{"n_layer": 20, "d_model": 192, "n_head": 6, "n_kv_head": 3, "head_dim": 32, "d_mlp": 448, "vocab_size": 512, "activation": "swiglu", "norm": "rmsnorm", "norm_place": "pre", "norm_eps": 1e-05, "positions": "rope", "rope_base": 1920.0, "rope_fraction": 1.0, "qk_norm": false, "attn_scale": 0.177, "bias": "qkv", "tie_embeddings": true, "parallel_block": false, "init": "uniform", "init_std_qkv": 0.0493, "init_std_o": 0.0612, "init_std_up": 0.0706, "init_std_down": 0.0706, "optimizer": "muon_variant", "lr": 0.00684, "lr_mult_up": 1.02, "beta1": 0.95, "lr_head": 0.009, "grad_clip": 0.5, "warmup_steps": 200, "schedule": "wsd", "decay_fraction": 1.0, "decay_shape": "linear", "final_lr_fraction": 0.0, "batch_tokens": 65536, "seq_len": 512, "doc_mask": false, "z_loss": 0.0001, "train_tokens": 437900000, "steps": 6682, "dataset": "wikipedia_en"}
Each number is 50 + 10 x the weight over the matrix's rms, rounded and kept within 0 to 99. Layers, rows and columns count from 0.

# up: layer 6 MLP up, 448x192, rms 0.0707, rows 429-431, columns 0-191
# down: layer 6 MLP down (transposed), 448x192, rms 0.0705, rows 429-431, columns 0-191
# gate: layer 6 MLP gate, 448x192, rms 0.0705, rows 430-431, columns 0-191
up429:59 52 37 57 38 54 43 45 37 53 49 54 55 47 40 53 43 49 75 41 54 56 56 43 49 61 45 58 60 50 30 75 49 60 57 62 68 58 56 69 37 64 27 46 62 51 66 49 41 38 55 49 61 60 47 48 46 73 59 46 58 49 59 65 28 73 46 45 58 48 58 54 51 60 45 43 65 37 56 59 38 54 68 47 29 28 60 74 49 53 35 64 58 61 58 48 40 46 57 45 65 36 56 48 27 50 39 46 49 46 47 46 57 42 61 54 47 58 34 53 53 45 48 55 51 61 47 32 48 41 48 29 61 44 43 62 50 48 57 37 34 47 37 49 37 52 45 69 58 47 63 55 53 43 54 52 63 66 55 37 63 52 55 40 43 46 41 40 51 66 46 52 61 58 65 43 60 37 51 46 38 54 49 44 61 45 54 50 40 42 50 43
down429:51 44 54 48 57 43 70 52 42 67 53 54 36 69 39 50 48 50 42 55 51 51 40 50 53 62 32 40 54 44 58 47 50 40 60 51 42 49 59 56 49 48 42 44 71 43 54 48 54 43 42 57 44 40 51 48 40 45 56 49 51 65 48 37 35 33 53 54 34 40 49 60 65 48 63 39 53 43 59 57 35 56 35 59 34 49 55 45 52 41 50 31 59 59 54 38 46 30 80 35 50 66 57 48 46 49 64 43 44 35 53 56 44 40 60 51 51 53 59 45 59 34 68 61 45 63 40 65 59 37 41 48 52 56 20 40 41 45 43 41 40 36 60 47 63 33 47 55 65 63 53 37 42 40 71 50 46 49 50 42 49 47 52 55 55 57 53 53 52 59 38 53 66 55 44 43 50 58 43 56 45 41 30 73 41 56 57 34 57 64 54 43
gate430:48 49 53 53 38 22 56 45 74 34 58 59 42 79 47 23 40 59 54 48 37 58 47 77 67 54 56 60 53 49 49 57 31 41 61 37 51 43 56 55 54 54 51 38 53 54 53 54 53 36 57 50 60 55 45 60 40 53 26 36 51 52 51 67 55 62 34 41 50 44 46 51 45 35 42 45 22 54 63 44 50 54 47 44 51 61 37 48 48 41 45 49 39 47 55 57 66 47 42 53 60 59 45 41 28 51 59 44 26 58 69 37 50 32 70 54 46 53 51 55 38 52 65 48 49 33 42 39 47 37 50 61 47 43 43 45 69 51 51 49 53 38 62 37 59 36 57 66 57 50 50 41 56 29 61 49 63 61 53 53 55 36 53 69 47 30 33 27 48 54 53 59 54 59 67 66 60 47 73 42 60 48 47 49 54 48 37 72 40 48 63 47
up430:53 52 28 43 50 77 39 57 42 34 63 49 46 47 49 67 65 42 48 45 45 38 55 47 55 63 77 61 59 43 23 59 61 72 54 37 49 65 28 45 43 28 40 42 60 72 55 43 52 41 45 43 61 57 45 54 57 47 49 66 48 52 50 44 58 67 39 32 39 71 25 36 48 56 52 37 55 40 44 52 35 42 48 76 69 49 57 46 47 56 46 53 44 66 41 39 62 47 37 41 44 57 51 56 61 61 44 55 57 52 52 34 53 60 55 62 52 51 48 47 67 78 44 51 42 46 45 71 48 63 47 59 36 56 49 41 67 45 52 45 48 58 62 58 54 49 58 52 55 54 49 52 57 31 48 49 52 60 42 48 61 66 49 59 54 37 48 61 44 63 70 55 37 37 34 52 46 46 35 49 46 38 33 45 59 55 48 53 57 56 42 53
down430:44 56 45 32 57 50 48 49 48 65 42 42 69 52 46 54 36 69 49 50 47 52 56 61 49 47 51 56 44 52 53 41 50 65 45 40 54 49 54 41 44 52 55 63 26 60 53 51 56 46 39 58 55 43 42 64 42 60 49 53 46 47 43 60 39 61 46 29 53 37 45 47 41 37 41 47 37 58 64 82 46 26 51 53 55 68 49 35 61 53 38 62 54 45 52 80 54 73 65 33 48 55 48 55 40 58 46 49 44 64 53 56 55 50 67 54 65 65 50 55 71 56 47 59 60 46 57 54 44 52 46 56 55 48 48 52 53 72 72 50 31 52 37 51 62 70 38 50 54 58 47 67 64 31 40 52 74 59 52 56 48 37 50 56 55 64 53 64 52 61 64 54 54 71 41 53 57 35 44 55 43 49 34 61 70 43 48 50 37 64 55 46
gate431:48 48 55 50 50 45 60 66 42 39 40 51 60 56 43 64 69 62 67 58 51 45 51 68 57 44 55 48 36 48 69 32 47 42 41 53 55 27 48 43 58 40 34 53 44 57 50 46 54 52 56 69 46 67 60 58 66 38 40 54 54 51 66 50 56 53 51 62 58 50 51 64 54 47 39 56 39 61 60 42 57 64 54 49 43 50 63 48 43 47 45 64 61 61 49 59 51 55 39 56 52 63 44 46 56 36 51 48 57 42 44 58 38 80 45 55 53 35 46 54 50 54 48 49 34 46 46 45 66 44 69 56 32 52 55 74 39 65 45 51 58 47 39 58 40 46 63 55 56 40 45 45 75 38 51 50 64 56 58 48 75 45 41 54 49 58 39 32 47 57 29 57 61 57 45 56 36 53 56 73 62 47 58 35 43 64 53 61 56 36 45 50
up431:34 45 32 48 70 65 44 40 39 67 45 46 52 52 19 72 64 59 42 49 46 55 53 66 53 47 51 52 45 66 50 65 45 36 33 52 55 55 47 58 59 54 37 52 66 56 49 56 53 44 49 59 42 56 56 44 48 69 42 45 67 54 47 39 51 24 58 37 53 74 44 38 55 59 44 49 55 38 39 48 44 63 49 53 56 40 55 49 37 42 46 46 50 38 41 50 44 53 56 56 43 52 65 56 28 55 41 70 56 42 52 62 55 48 32 50 61 61 59 54 56 55 33 46 74 51 48 62 39 26 51 52 46 61 62 60 53 56 42 51 52 39 55 60 41 52 53 64 48 55 46 53 47 59 47 54 50 53 44 52 47 61 43 58 59 45 39 56 29 38 54 48 52 40 38 41 48 45 62 33 57 54 46 54 37 55 56 44 39 54 58 57
down431:50 48 55 42 34 39 48 62 53 43 61 47 54 60 48 42 41 48 50 56 57 51 60 46 43 59 66 59 59 37 64 54 62 57 43 69 48 45 51 54 69 52 62 46 46 43 53 40 53 52 49 41 42 39 24 46 61 49 50 34 42 41 57 33 44 45 41 45 63 48 57 60 52 59 43 62 26 35 45 55 46 38 63 53 60 60 54 65 44 54 62 79 47 57 49 57 47 38 38 51 52 46 35 37 57 49 44 48 30 40 50 61 57 41 53 62 35 57 57 45 35 50 69 57 54 37 53 40 62 38 47 53 70 41 49 63 41 54 51 40 50 52 41 56 48 54 57 43 52 27 59 40 68 50 55 52 38 70 58 59 43 49 32 53 53 49 34 50 54 60 41 59 60 70 46 54 42 25 43 49 40 30 56 45 47 52 44 36 53 49 48 48